Weights of a small transformer language model: width 320, 32M parameters.
Each number is 128 + 24 x the weight over its row's rms, rounded and kept within 0 to 255. Layers, rows and columns count from 0. Numbers have three digits each. The size before them is the row's rms in percent of the matrix's.

# v: layer 6 attention value, 320x320, rms 0.117, rows 63-95, columns 0-79
# o: layer 6 attention output (transposed), 320x320, rms 0.11, rows 63-95, columns 0-79
# q: layer 6 attention query, 320x320, rms 0.118, rows 64-112, columns 0-79
# k: layer 6 attention key, 320x320, rms 0.122, rows 64-111, columns 0-79
v63 157:145118135115182122122122118161112094143194133122105157142145164095119118121114137107095166114147094109143127142155142123126120125128143124149096119089128137124118122134124091139153203107121130099143132113142135127142129165148133110168159153
o63 126:116154144149112121073133140129111131125126157109166154120093160122121126160089110098146123143119112136156143117149169141109179131131085137142138098123158112127158142121082108183100107169113131121140136092106134151114095120142144113129099140
q64 082:156134088108139141109107123125097175142115113113159122108136190145135129162061135142117122151161119149112108137111190131091127151129157118145145116107118118133094118097135151118129116102110165115117122137106142117149133079112145104142141123
k64 085:139197136133165103134142150113133111180105162161141134116079121162167145144127118120143129104108131126123111146144116164166165090147103124163111143142150164122106143113075102096099115093118083077134122116136120129158181129102107159146152142
q65 094:084167111126146133151109114119095128174100099134109118123123126113142130123147119111111100136153137102139133121144102134126104110136147132139146124172160155136143168108120108131106108109097127143103121137129137133158124127136175148154121142
k65 079:128122151095130097122130149104097175105149104159135131166101135124157123088106106137089118152123142144097137125154137112127141128119158098109142124121153122121136159140154117139157142124118124105130119170097121155144110128094173142131118074
q66 095:153147147124125162149151120152181082097124102130139152094141131178149151140128128128113126101102122099171114131153124145127145110082147153112108118138142108184084121123115123162116100132114117114140109163167153143138129181090129099148103088
k66 089:127114101140142151142141145149141093135124122116124146140095111129139148123127115085175072091109146143136154143107113158135103154148111097117112158158167141173116148098129134091120127124160106132130166131154133138125154101097080113085116130
q67 090:145151118153165159113075099153146146147097117098152142127125123129126153107099163173152128138111179097125092103127133132088146143152112154126114148118023089080142086135124124120176097148146147084098140105100104097135161130150123150109142109
k67 088:099162084156154108098155113123138131123107094125140118111101120061142130145147140125102127136127121113120125113129136130142131161144100138095173085116103141123101093094095132132128119116169154146137132088155161102134153133146154131155151083
q68 087:157116135121116174119136116108119135107113134106101159123140150181119093119098165079145146147151130151170119084154117132153137128163113113074097095145143135112144159116108153144179135140151146150126110104123092153142126156137113128151139141
k68 089:099153152133177120144124167135146140115093117103174164164114119113130134092163136154133112151092132089136113132096107137148149092122132150125115151116072128136141155146115089124132150130124115159123112128096113165158105149115105124092136166
q69 089:158145125132116154139131134128123103124151110122148156125097111124115131100135130144169134072067161161140100161178123117080163132146170100167119139074107108122090154146155116122134104122170118134107121108082065128161143179172170122127092105
k69 099:154093126114128141138154171143093110121128169131145101107185096089146124132160119116141126142121084165171139142105116114133106115138090147079126111131115132169129103079126122126166127129098083114105127159170112148132103122127105114089103155
q70 103:129162163089119120166140122150131125127113122157110114048108135150123158122119153129160134126114144139114155108135133102180107136074105159132131143118117136142165120142114132141125143123082094054148145120149142131090077144148147118079144102
k70 089:093105131140134132130104110169123141114140111138108129161112160172103144178107101121117086117142149120124205073146151131125098090152125139102155135141131182072128168170144157091116092159112168111118134192110122134126165134149129140111139074
q71 113:134171158110114103140143146133086142079113102103129154147104115148129140092102107206100147111128121109106113092122157136136136151083107132141119124172138126167123096101145097146141153128149157125151137114147135104136138162131107117164120149
k71 109:125097117108127104111151088136178159122112145105165118146105116126142116134095137095118117117137136094141101102132149104133149163125153125152133116125093169141104137100136142128142142123122164150129097115118144110156149096135122140078096124
q72 110:157101091121124123155088144140143132149138116157127109085102158121129141133122125122139152121146152147096120124119160184151134157142160154166165124142170130130098165136121137166119119158164141139134105124116099100169115115111171133118086115
k72 098:106120091138086086188158155126165120144149100123115128138137161156147174134076117165137120115140165126166144111104126168123155098108140130175150119142139106113144119119129095151123116162113156105090131103132093096122085116145125087134145105
q73 121:104119134140101127129124144099119111143110117149126086137115143088089165112130126154140114156123149118166202099116119109171129124111092134127183150154107147104123093133116125116107174131095091108109116094115117141078170108155142105133181112
k73 120:108108140116098116126136151108124103132084147077139069145126110128121112138134116136161093139104121086151113112137120141136126134090077145150146140105101074124105158118131108153142141123107085156136115105172152115112155137181111086166106115
q74 107:133092047118123159164158094106145166078121165116106128146102126122142160138156131103214153133107117119156128134143091158141150126090092145163128097128151137126121102153125107118112121109136128162116137114105131106151117137111099163119128119
k74 107:153105185156114107139135125147095140123100115097154121128117126119118117158140124079098108145103149160150127079151097119159128152148131132132104118121121151117131078147129145127139150106116149157151168148076131117105099135107094096132147151
q75 100:119124129130125134146135149151114132123148102144136114135159128153105096162135148124135104112150134093116104130131155087099120130147098136157118125110121123134136109143127151107150127145118133162124121201135145119115153123130091123131127090
k75 099:138100166123127177166118135133146151130161078146155119116110138128118160159159124099118130108113175164125152151145147056114121081147139140135139129130099090105133071128130129160124123141103146113103107122103118143144111147096124127124113137
q76 090:104127114154079087162128139135111171133093108160155116120104147117158157146140137101110105133079158101169113156157168102136122118128122144115139118148161131144176172126123102142124133140118130124125151141104125128108077160163139125106160161
k76 077:079155120158159155132109144153185170165164094114110075139126140157154132103167172161155123117139129106144181141082086130120138134155128114122135129106147120128093154131156089139116134139129148156095117124156153106106113100144135092139104136
q77 090:106155135128116134143090121105116140112120152173120102157136111144114140146110082135108142169091146174156152102131132083142154141149082163105130155117168140177128178098152096187149115085148115125133116093144113108162123119132129107138133159
k77 091:150077118084088161141164112129119140105138119104163134119107155141111109142143112076092141136170094112117109127170118120064145144120132117122130112182139141154127110122095133139164122156214129151118156135150098147134093118121105111130148085
q78 086:103131089149102160149130147116150149112136124140089134130153110160105133136114149096121118141133114135131111141104139162175122118132126122143182122121158168137127165136089135108074129126126147147122145139157116117093107106102091123128111066
k78 079:141156139159126199162095167142127088166137166100096109116148088103152130138116105102157099119118103128109137125139083091143108131145123152115085151093132121153118126145098127090095116132115117109114127126095111113127115157141131130117150138
q79 087:126135152137111130114138138137165130126142121156184138103140114159139100138161152156115148137145123083105100104118087138105119141150115178159105124104133157170152060138100097132130111124147125139140111131147156118152144161154141104108109144
k79 090:131115111133135161118126130106115097127140142100099122151134117115147147102158070136145142092092125141179143108094106129150072118130169142070122159144133146130152125113141122095127147144101087110119145129135126108100153114131138148093117134
q80 093:126082130139123084092152105153137125167102110161149096110137113138109113092118097103116133145139122137105147147146107095121138094104106143150189108122145112101142144150072166128131142160122107114114088132125140119100128102127134138084159092
k80 093:162156149166135116125126095133147113135125111159128122112097142125152100167131152120117141131157173096108144129105138145154182114092114096142159104125160155087144124133093139162114108134143112146144121121136144122147146155157158099140121109
q81 096:121153114108142168130126139119119132123172140102125135083099124137176089126120140105136119125097098111136170074115111175132133133131122139123142159151152108153134163101143127136139143152142150110174135142142145160150155103166146097122108170
k81 089:119118111115112114129112137165082156135164155136141175114101126123169137091106127106118110126072133140159122149131117142113139121161126090097107120175083173099140171164114122116150164120118124116094142137143109134110138135101133128110143112
q82 097:069159093147128160101147122121130139165130138138178128117111127089117143106112154117132114133097120161122141165145124066115149152129121129170120120134122165152146119134127105120160110088143123140124131130138114098109150134107112122116179110
k82 100:144134148093174157103117116119158112159108147143102152153099135126127131088098120153133123079159089151155137121097090112146122129125153142086121123162160115153134112121140116151092136124124089081146138158134147147080136112112148097137127125
q83 125:148122082090141099115112120121113108136112149152148109105132134128113157132150101106097150159149143132115123158098142116171142134113156129151131120140127180136151079108142132097143148135114107144119159146113166128130098116082105150108124093
k83 118:129137107164159132135138111086165132120119097136066092159145145135108125137138143132150136125173128086109144118108173132146172154146090117162134094098112103106165144147117164133095150122137110141149139135118141074122150137135105149123142084
q84 095:142132098096130079098121098134083119178136164132138087089144127104115152152127145118106109128132146121147092117136099118147120124119161112160159153182108127093115128132138132120136122132099153143169142098146127129154094111081086136086181161
k84 104:066094096163185124136109077136113135139094151135103114134129158148118117146127141104110163116139190109109129148125163114162145124122123103137140089145133175144164150134132144134158129094119142168118160103101135090153189139084144153134134082
q85 104:121146137157114155176132090112181120108127151108105099139158114140118160151098146144159103085123100134125132142135116117111133152130100113139132192104098129092117115154113094083121119116182115138126124103157149092124141122111087119129134142
k85 100:135126131102141142129108159145086147067098116139140165155149118097100138118115125156178067134124121121161114134157099154138156150091150138109124168150133154117087137080171129130155173107084126103101087166084146166133121136131095127142153207
q86 107:120150127105106118177133158144133131148109111123135139100105145114133125130151131132127098094091152095080130116127131150176160097087125092151145115124144097120148158124152122147105086127148156128124134105112170110112122158188144129135120157
k86 112:139129078111122131128084105133104146113144141159104192136121112145130119145132120134176122148117152115135126125133134117123110089115119141074119113127125124111160091184148138133083125129108137167108129148161125126127130137162118161125159129
q87 110:126100166128134104185162196129153151128114143135142112134131126133143139151116097125113109108111098131105139121135165175167145142140138113115124106135127113150120140131124163099153123159117169103119138134125163159156110076134098135127140088
k87 112:110098107160104105081104140115137139140113158133188169150127143151159155121107112118106107139150119119165175154105161087112143117130137153119131146142114107095098100170157118138103139110133121135147126170109096117087131145138115149129161138
q88 114:128121119120087127159114108169146143114146147130161140120174066137123107163128125119103135176107160117149137166131087128134115098121134121130126142135155146151127155142152168112111148122142132142110104128088175092145073100145118126126147177
k88 114:119143144135079097117147123113144139103101122117140146175118138142121126151067164089123126107156121110189072146113106153117140123151140152143141156105119085129132130122158141144132105148147171129113135135102147098169134166152147128141139104
q89 115:150109115105114156139101095126118097146156145102188132100137096157139162121148179143170170122130178137136092126126136135090142124099170120134103136085136087126143131136130119146130129175146065114173140122119116113109115136143138142123109089
k89 119:152149133142135137165179119147208133158128177102093097100110171148135143094103162149176132103126129118149154103086066099106109110122114145112103132110135153165109147106108151131136138137159120106103162100087091118112165083133177133103083105
q90 097:076085150146154174128145137102098143168139109141114111125150088116105156111103175097148098089156170125105178105136125118103146108137129158122121104132137136139180113101116138126132090102105135109123159118129157114147121132131136142100114103
k90 098:120129129135140167098067134115126119099151141108172064103085148117148174114135155091163140137161110143105152102158099139134169126113109114126145115168099124113160090113107148140150127128135126101064136107101120138138137131129135140057150140
q91 106:138117128133106124135110133135161136124120110075115092153138162136112128109122091151132148126105175166134142112120137186167132113141134141142134132130122121119101120130132115181124104112081122124095135064088097147145153102134124138115076145
k91 101:115113113144129135123152093125111110112112071143119137118136103134118093159080080087126183125111135132118121139075121116148090100108119123141152153118150119176178116110152117116114085114126089075120137073124134155126139123140130112177139122
q92 115:191135158132107128149088108113117137132109148103106142143076114100134117139126099124139117127142115131155142155069144199163143101107157137123162115107149161157104119104111091129129109113105133153140129153124153165079160122144142100125142142
k92 113:104133104108116113127134108125099108125098141092105165123178077084136142117128110126172154159155122124151094160125157127118119105143134118115112128118140088157167131083085099125136105107118063122167140116165106101125117122138120120162120095
q93 110:177148133149135130081132109139097131147145106117122135130122144138170133174132116134146162096122153142108112117167140117103150150158133118149148129130132148119159129129122128108140093153114127138128091132111151123172123106143119179140130147
k93 097:118101121137105133104164111142132113176182136131124088153108130096123106159156086103120105132120115110083119126131129127101131143125102146094150097104124139140199141135104167083147095126131113158141106109140144126132134090143131180129139091
q94 116:173119187132148110129166156116113091137135114121108100110175122137121116163125126131104149134068182145090099098157126129128151115075133129115159154147126135109146147099137106144156133128124113079154148092103171139142160115122185129136140141
k94 114:120105127115162094158119150104147145141108120136109128133132128117074130136178130127120110083127126154094183123110192137126122128120161086108115149160112148128142139099089138096136163134102135118113133132126122134105149070092105136104144119
q95 108:152142092123153148129098135104115115163119100157129137131129138170145091069106125147125151144129166119153122126113117156113151119120129141156138166114070132108113163125118108151141131129138135110075129118077104091137126126156122111127142091
k95 105:164126159131143149162153149128111139136106141148116129117105122151187118097120146093146098101135141099133113091112090142074166151091075155147135149115111154112153134151124095095129136146154107138083124115153101144115150153154117142121118130
v64 083:171113146089152133095151137108119124118132131143151112150106134142110075126155148119102099134100143138066122172114151124113133117129131153145090136144161135135105157122088084133152110128145119140071126152091115135193116133152132098122077135
o64 093:103113127149153112177109149175172142123113133144134134134191161114142171154111144081164143118140115137185079114127108130142131155109122150112125115075132129127137118100132154112158151130115182106186065101091109146110149107095131104143121112
v65 091:154133160152161137095154126120160119145123109165137128133127136126141144177186146139156123159120157117116130140160154116145096105106129094132123122105139098111091120118143121166099134139130103148132125108105094129079094148140119149163111080
o65 097:120103076077083119164089169126134135090130114102136135136135160144115124095108137100102126131177124155159126118131141168131114125125144136162141129160124123159094170094145130112114124140133116120133087155131163144147159109124116083153119131
v66 086:114156131072153167095133140125105143115121164148124151144142139131145086122150125102107176121138135145109133119143130065134110078085131120130132107162131170115128102145123144151129131156172112122099164127137139116105091153090112168133163146
o66 094:173102119208129117127134138087143114086139103098138111071135147148128126130118125163168090125170119108114126143084093126148155141140138112085143108100156111122115112104135101133128121193106099131156096142128105133138137089145116160151101126
v67 081:097137155134116141136141150149154135137090099179171113154122091100121117107135153148142139131131141127157100158136072102120169160151114113115125150117080123154119186134065166157119131131177078085150152105113110138152145147146133138151109126
o67 090:148141115121128123119096153132126112111148099117085136127109134139145161167086115135125111128085088173108151131062104144114135054096122131114138099131138156119099153113162133115113132121146142184171112068144149102138097109108126109159128132
v68 095:103167126133135116153092095153139118095105114118105120146140132154139124123107129152160176104144138117125117131141180094143157144145110129111101135159115102153146148139089081176102152108089093123145140162127133102119095135125153141154136135
o68 103:074129086168118143126152148123127139124127121109086112126145125143148135098144143141147099099146101140139148128104092126126118067131151107109099150112137153086096142136158173104135105145109166122153118085068107122156142100098104114098130121
v69 097:111166158123149127107148182119097190074128142162124136108089163139137128140124126107123128149108114106115148137150107083141164143097134127166083138128137144119098113121106113091121141101146123166091121137142135103105139131145114141157107175
o69 109:112123127130161173134117110166161093163063094124127134152156125109101088160129134095132160099133127133113124131128154149180083097140124129106110122087155153093152113108112131163133116171093103126136097150142126159119153137159122161161088139
v70 090:116103121096147143120126147113113092166095125103140127127089112133134161145109122077163159140109183130164129154116113105171150108133083148174124138106079121124110125150118126133115120138148125088141132143106135101110182161100156099159121114
o70 100:154136133102124102124107146161137117104149154115124116125162105129115153157148132143103091127141114120097101123158122121109133122132124112098143116129161119113071137072155097122146116109140125145135131124110103098161094138172136147113131125
v71 087:113152114131166103141123148155137107092153108107104102143147128163123164122126125130130131159131123129108123175132115149135156154108118095116159132127132102145140140099131108158149117073131131079166130128127139118130116152114179145076150147
o71 098:122111132110140125129127141136124138131124123141111129105142127096124175155104080098106113116131126142162121108103144123135096095142065134107140063164133158113122156128124167101139151165122116166105081114121115113158141075124090103121133108
v72 091:128173096135095117181159154115157124124138121089137089133128113139104111139102158140081145103109133155142137091126127142128146175152126114117166140125165109096110144163133178093106128155140146112199104125097177125118101091144115120119150108
o72 100:137081178147160125125109118123108142142125132134124166138131134135144200164170117132165136132133092117095116122117145121126121106112134133146112137105100125159115120118100085142142178090142134109088136158129130118129119166175180162117150130
v73 088:118104148073149112105094100153104099148152117129111085128109120124136132152121111132123140113124090118122140148153142130098112111150146125138103159146107170110130113107119098094158113122119142123098126116130118140154131136135060153073108139
o73 099:162135158132155114137147149100144166130108149123176091147135127121123116126148135073094129139132152078122114108135138130118170164071154169164146097094176153159147155146143131143134108111109130138125105145164132143158106113093151176138154156
v74 091:093112097127128120123110128132088117171114117152137170105135153106127140117126127070149135095090129109130174157150116120088179131141119127125131175121128071114150107105147136139135149130124091133145098084165143160153119184121124158086118122
o74 105:160084161123166142134148133143159130103158137106121112161105148155110112124134132123154124116192123174125089106061108122124083144094128147119128150161159183130116121160137122106139125141133168109073139139075088107124122095128133111134135121
v75 089:120131085106135172123104124149095146156128141095144117091161097135160141156126099108123131125097085128057121166140107122147131138124127133135092124104134136081136170135128115090103143145093117137181174133131122129075111139081110120116148072
o75 100:135096172128143102144134109075172152140155158144121096124139143103093145126154171130110123139137155130139131132132135112099110105189089151119159105187147116156119098163142120142165111090120092106113073123155167113160155135169143143130149151
v76 086:094086157113164112120054131069126107107124099134112128123111141122110151164101129155132143156112125156125127149118153116121113126132134136145125118154146099135143115151183133150163116102153122130108119127096131142163123096129149149121132141
o76 093:170188072121156137109157097160085115157109136125140155105147136103169157080168109156119082113165139122156126107174119103109101159070118117085114138124110162123118086085132132120126149172104112113098158101146125147091112135121107148138124121
v77 090:098110127143138161114126127095111147111161141128148097135161102103158134120102175154120154113145145117124133106131137152121132139086136133055115111101098136080111123096156158096120136104102086125113132092125108101127141099138142131110122166
o77 099:154111155118110099140130130140151132100116123108114154165165114126112114143133091135127148137106156110116120122155131072136171152113134098133168121157132112111148144173094098093151134156105153111116130123151126135132140122113135104119143128
v78 084:142093098148145164115133111100109151101089111115096099144105143142105116139126184131145108151146135130153110171107166116132115147152142146117167166117095123132139143112163153193149121137132127082102135087125128109109080122133155126122100118
o78 091:124147112067121120149137169149114134131121131162162141121188083138149133112132065145133086147127132147121155148135086159161118112109132096117090063143120173127118109110100134116120147125174107175163104121104122152146087145139125106137127107
v79 086:149145118155122085138120142110108160109098135104078115110132095130091166150133123101142094116115113127138124112106123124105146131100142104151111169185124172139139093107110134148136124115120108095142133126146124120114087123120117140121104156
o79 096:124136123098155127091152107158127123173138076115133141142110164109204120104123111112151121091131177143180147174111107128124104123131133157094123066104128095116179162151134135127139122134112134142135137133104140142168177112129143115134105084
v80 083:147111133134097108128151080157093118131135104123159132112132133124151138141142106091120113150136112161121143096137141158118128134151144120096152099117158131119115112146164145106118134136137155130154169150139163104109121159143144114152119169
o80 099:135168126120129134161125135116135094149139150134107097163066138132074151134122158113144125156136147132137106094086114130139132147112127102167104136157095131156130105112133119127101123119127107087114131160147102093159144139152103150112133168
v81 087:094125115098107136155110106147129154108119124141148142123125099117146128101155176125107104092119139087134113144150120108110124148122114099140135138125153088109158103183123128105135145134125126112148114069105157186152102123166097108172170117
o81 096:143105095120117142146119148145126121124128154101121119132120153090124110133137070104090189166132105144080123156143128088127108144118120113168143086143132144133110153121122146137121158158133131120126150160147161113111112066109152127088122147
v82 094:134076101100086119140171128125142106099138140144135124157063120147132141086101111115168157160115123131093148140114108137114148143142131112177095129111076105148114151104143158147139136136164132116127109098126135139150141144156140081134106137
o82 107:126153152104150077106106155113153194110124168122153089135145114097127133145137137089120110160132158191127104122165105124131107090113132164104109105114122151133161071105076109077162111124108148128148131154132095123109125148124134197136094129
v83 092:103150113178123145141171094142134109153135131096125131116115160151154134125140147162138096126131134104141090199115117154137100156107137103169125154092119086164088121104093073145136111115159116166102105109147124129134128157138136112125103126
o83 102:139133172065123111132096140109145117077146076167167133121139105121116132137158101059114144120116099157111119088158070113115125140136115153114147137153121157091104165062122126131094151115090157161137139066120136123177096101124109114149105152
v84 093:097116106153076126145097140136102126105110127132106165066172088160126080125117122130140134113135135113149113083097114112145116152160119169132135117108128136111096120154116120107111165128086103136166153112116146130069158136152096093129160129
o84 099:151136131108164115131109126104125111182143107115126103111084130103075119121133135120138118142096122166109168147147090116125122113125158101136152159138105178094152097089134102125139125145173195129145148079146140098163126101095142117106119141
v85 087:150109098120129163121153067156148131141155130111129145144122137127123158095130089146169120168169138087078093156156150112110162089144126115137123167172131125096136098175165137142165118119124145163089106156140113095137147143115163122146158113
o85 097:137137141140104133130134177104131125103155078131153124132116116124117106123139130115153125107139127090172125097137118131152169152119128164140135090083112102123107104149128154118093123143119129129181176147116122150151121070102099121151089160
v86 089:127106137160121119127127131138127177142131116078126136132102125141106140095148074176128140138125104126123102170148152134148129131153114134135091104087147117127104151120102112191138109154152104162155162099136122093135159153149145133153112120
o86 104:073151145085143141164130156122113129120111139173113093120142120113116116167123162070114127139109105144094119139155130097096161176097106122115157153127126131105121124105147123088158163082082170149147115098152166144088135123113138119104165131
v87 094:118113139146121084147153139119122104140114160140148141130147104123111087120170134114152098111164124127133114135138109129108149135135149106125110138138152143133140062128163120131162161155101161085130125134159103139133133098136157126147144123
o87 102:161153104094129152119139086159084171128172106069139134132100126130143116129135120092118119170143119102115148119124137139143092126112125125111146136146133138130106128159138153143141146151161160116124136126149085102080121157099103131112076109
v88 087:116133119119123150104134145108135146179181133150137156131094158081150147154131202104102143132179135139112126137156147115124103113159108104148144148151161122130122156085144125136119116149137105136147108167145134131121124092127118149140108134
o88 103:172068135124134115139148118121166133112102166098098082107160113136143114126157119168132135137094184127128128145100117169099177108102121161125148166167149131140095114125095129132099097079074069097144115074107148117152126156129136099128121099
v89 086:102128129122164098130142181135116132166126102079158127140106150108141132128133081137136117129150195135148110136097136148150115124126115174120089150136132152167134120130131097130094120134125113108105134129103078164112093122110129139111113096
o89 095:116181108126089112155100104119142115129102117107156133135147111164110155110091159146108136096118083106132144152150081142084120127130129161099183148093089167143083116091122133143106118138159138178202087129144126098182148190114144134137117118
v90 081:138152131175119138120131114127158101097141136109126127156082154096128103110132155209111126141122135145103161119129138155096133142124140121095132173112111113090122096142103141138131114126173127146143169147149111143105108153107129116132175148
o90 089:121117090132113110095152128151153137133116112121173144104121102160141104116104117083119104099136109100140127097107145146138085130123143123152170123125123154114151112117163091098171125135088173120128100145114146126121143097121124160128110097
v91 082:124120131148146110163108154080163104198161145121135126117174125193076143132119091100117104139162104163161141134118128128137140111112097180089137120135144132116118126126138158125155141118131152067117128092126173147113136133114152124127106115
o91 094:116171096142123124081166125121112150083129116083140113180094152098123160159144146162148140124083102096141115138118086171110176114155157104147129115183144109151141153127116156112147121172116109152166134145165107071125153120123120101135145111
v92 096:113119105101107135134138131131139085089107103144091131149121114148065156119131148112185114125127085131088159134139099141146112116116155148138135112163107134099116144087112110148143132072123149157132131100099184103126091072136121154114142090
o92 104:134082157109105080096151141157118108140128132098172101119132141110130107114094109160085166128134122087140110117133126143100121105161117131108134086142132130102171126184150142121134145129115101094081143114150078140080162154151114144159133172
v93 082:091177066138148148125131119125118049116152093114137119068114105125124115197104143124099152128106114123099132097084110133103156164118169146124092138081076112119143098109151124115133079138099113133091125105101082134111119168128124115098173111
o93 089:180102184127105073140113104123120144127102157121109175156119097156173140118125113132114132100140124135126146116178158108135099133141114111116146112141136161141126125179151139132104137124160116125130133149163164136100130142121119187122141146
v94 093:097168129141108096089148136162114103144144132104113135137101075168113093148158140099163161110124095168158120136105132164109147114123143117148142128087130086101113113145133080086107121142119095107146145117169153119112124131171086112113121080
o94 103:127108162130141122154122111103123159134138155151109092075116148083130110120085121142127113123068106151077123118118124095129126094143123135164135140186144154126120128132128114168142081095128183128106124130095093115173141148167156130103159153
v95 088:139106139122154182081129086104134166116160127110127132138131145130153142142105127108105103115126116093106169100123120117135141100116120089164133119136136142153126141094137134089131139111137132098074133113108157115194154120112145140119102120
o95 099:109112146140142101180129104159165102123116158139093119111130142140148158134155106168087113102099104126136123148151160100121148112119142151125119125133168108129149147160144092137154145145096113122121118117159117141112116114200133138193155181
q96 083:107137140074122125106122131129117170123148105144148095084152154116115143102136104111090132087131097103126125178092148090109124166106133094117118141150093125148090169110100091124134139146192127105106151176135122134117121137128153155108111135
k96 079:089132168161140141126159119108082103138098187108150071150121133145163145107145137108130158132134105150166085149126115144143126101112121132139174152125107132142111135155139168097104150164130097111149093115094107151150090121101132123153136136
q97 089:117115064106188119093103163152127134098124097123155129073133150104145120115112153130136141138140099127131088158140173142153152165138127127150103111140129117113116149079140127131149139111148108157182145124135129162148121141113067116096097148
k97 082:152073174164130143123116102161154150077123152144117142152151144088125137114112114164180141144178105121131099123107124125143140140094132143157100126117118134082141116171154102118148149136142153111116114092082156089120146110117172149118121157
q98 095:114154148112143137087147119160140106169084149095134143103141104127171087127136145172172115153122115137146104109146126150088089151116090169075109137114145092166132092172122121104107117124111112106089135103109112104079141157130152111161106123
k98 085:098072121123153101101176134107114123126124134162091127167097139114119112112142114159132154111096112131118112122089143120134124144102124111057127097166157123097121143132138144171108106112129124114114112127166105152060121111148110127144137075
q99 098:135160140160130148158107131092121164113113101081083075130123145121097144139143125186114144109121134127149140137081148140120128129163124097123114094114124083119129138160124131115103137182115144169139116132144105093175155117106152179149134121
k99 085:115127141134154133133145155154138108135126119143084153089163130154119106088135113157113114145125099087160142156119174085145132121105126132136137125139123093152169116103138123107162141097145136136121149131130138149126106148132164112167128110
q100 099:148103156144127086098144112123122131098119151119171129168113140167129144103114181143140107123117137093112115162107160132159108110146153139123094118089094144139133121137151122181099141127141149144151133111081112101123149166134061137169156145
k100 108:083126158117184125121108109131114116154124106086156137136127128167147115167134108172122139112115114130138118136058184104110101129125138127116160142144148151112127098087134119136120101115126141113126133123075126189075108124114138121109123133
q101 094:130105123099126121134106096133137126121140190132141124102121098117135118163105150093137176159097106121158101144135116154130104151137145175144077180100118158119124146119163148110129133134106136075096114069106126109115122161121129109092107144
k101 103:135153129114143103113167112147084120136133091104135126082085112125124139085073104144176138154157148120096139141128167094094131126138104114140145124135093084082127153159140132096134159125138180118144108078106123154095153145107128143140159188
q102 094:108130154154095121119140163107152154146107146117113117137132167149139109111145132112099141153149107131123123165080128078165108107140119116118146144099084124086138075154143121086095134095099160086140112146098088134187150083142186111103142098
k102 096:135109125166138113152138091147118118114137133154131131120149146105103178113172161097150126088158137158116163149173107144148155140107142161097101131161158126120121136154120131131110130100108133147138136150130116101126155137106117140120126132
q103 093:110140119175103157126110091135116100131175142150116148151096112104092117113129114103082137151130150150115160106079117134140144148172141109099116107117140130175138140086146079126140149119074112128119129137154161133118162119093122162121096077
k103 100:147189130151121135091145094114148125097137128145092102108123105149125113147140112121123133144133134108121118147120153145110112125133135106101124109121099138136095142169115167164105127135115128125189097148152115133180060144121159121130133140
q104 093:130108099169125132139157094161092108089128112147111109099146110150106113147125154166173094144099135126103146098110119191154132143153134134150093138149139160161108157136136136125151116152147156135131147100170115115098077169112100110122111136
k104 112:085137129107133103153090162094151118163142141141133114117114147113136092091163100139133150107117128150123172127064132107128100109114150076133111135128159150168121151124114096157151113083084115091122082182117097150136107130114153123117097083
q105 111:136097096152119105128111141177136105149086128145176125117121123083127148131107124104135131142085108087147166169177118110118172135152133095086147107168092145073147128147121124096164151144137130139128097146151107138093122136113138130173125055
k105 110:116116130145144146159098183129136135083138127125088116112110125154156100134128099136177141157101190173125130122139150136144137126098137131133129116101130121139146104138152125139134146112176108119131119128119089148140165158115120155141119148
q106 114:102142168129148100146144128164096118123121113162116140142128110114111135130133146125063063133091093151125156120137173091151106146096095189134155158168134137119101123148142159131126135124139110114117147133119124162078100139156141139121117114
k106 116:123117147118155143127147150105109125136104096145142105132185127167124103114081147124089131164134119129132148118145165140109116123140119164099134129137118157124128130146130129150123149123113127130161162133089146157164102166117118165116135105
q107 103:098139166107106160095147134150139154112126146123165163124140106102070093126135112110134110149136177163120131145125124147117094164141106088136155120149123109159122119127099110131116146124084063103090155143122128117125100140124130072108147122
k107 105:128159108136131114130181153112120139134138138124172128160130136127110132110117131109180093136135121112133114123136116109124139094091113147077134132147135148104108116133130127097147136134100136144148124117138144144119109129127099129128087088
q108 088:164091102158102106081104133161123124089087080152186183091136100129115114109142158103130125110131102090119089137134135155098095121107117116121123112125109127142104175133098131086115155127164120132177074128126206165170153113122168139085156112
k108 085:107169087131140113180094103104116128126136141086140140149098168152118143169153134150122145096153147137102131122107114159140121140143162130165173167113112113097161131144126083136105097120148121108160140082132119150087156179173123154134120173
q109 086:166164148138123175136118153100117140120138119125115121129132154144161126111129131144123142098109110114128109128088106102137122138173124073143124131088127099114144113134138122127070133150128093133156122170147097168142182130109107163175131109
k109 086:161166148121133088120100105129159157124161130165092139103152121097132136119115128156170140159152164146138162168167147166127147150114081171123107137095138120111122093075132113188158138172147155171128110136173161109112094061115118109147080130
q110 095:117128095092139101097101141122139141137109104147187149099157114154114106132103136091108082082146115141119116113106099149168131117130077168190088169169088117136172125152136123122109133119137141102133164120111163084108134122192148161129156135
k110 101:134126109114161130149128119135150171134158157176141129149159163100110160108131150127145145119108122087157057140116140122089148090132137137129140090108124129126110088149114158086093172138126131175139103138099109162110145123081115139122139105
q111 087:146153137108092135126126088158124145152117108184129155161132123130169131108126174091167104105121140139109111150130086137111138054158147107112118116137128188120140121160126128109132147146093108098090165123133100077112109124094088154109104143
k111 099:142150109111085122148118177152102126117110127113147130152160092129162130149127106142089089152129102144158146102141091153148103161140119088095120155124107098116128147141077113099119134109112096095130088146129116110157086131132141088149141169
q112 100:134101125128091116127155095134119138118144160153165165146126093084169145127125160109151147113124109154158115131106084117114111139153141107089103131122091142151133119105104138142112138148148118128137143109141112156099110144115087094108061146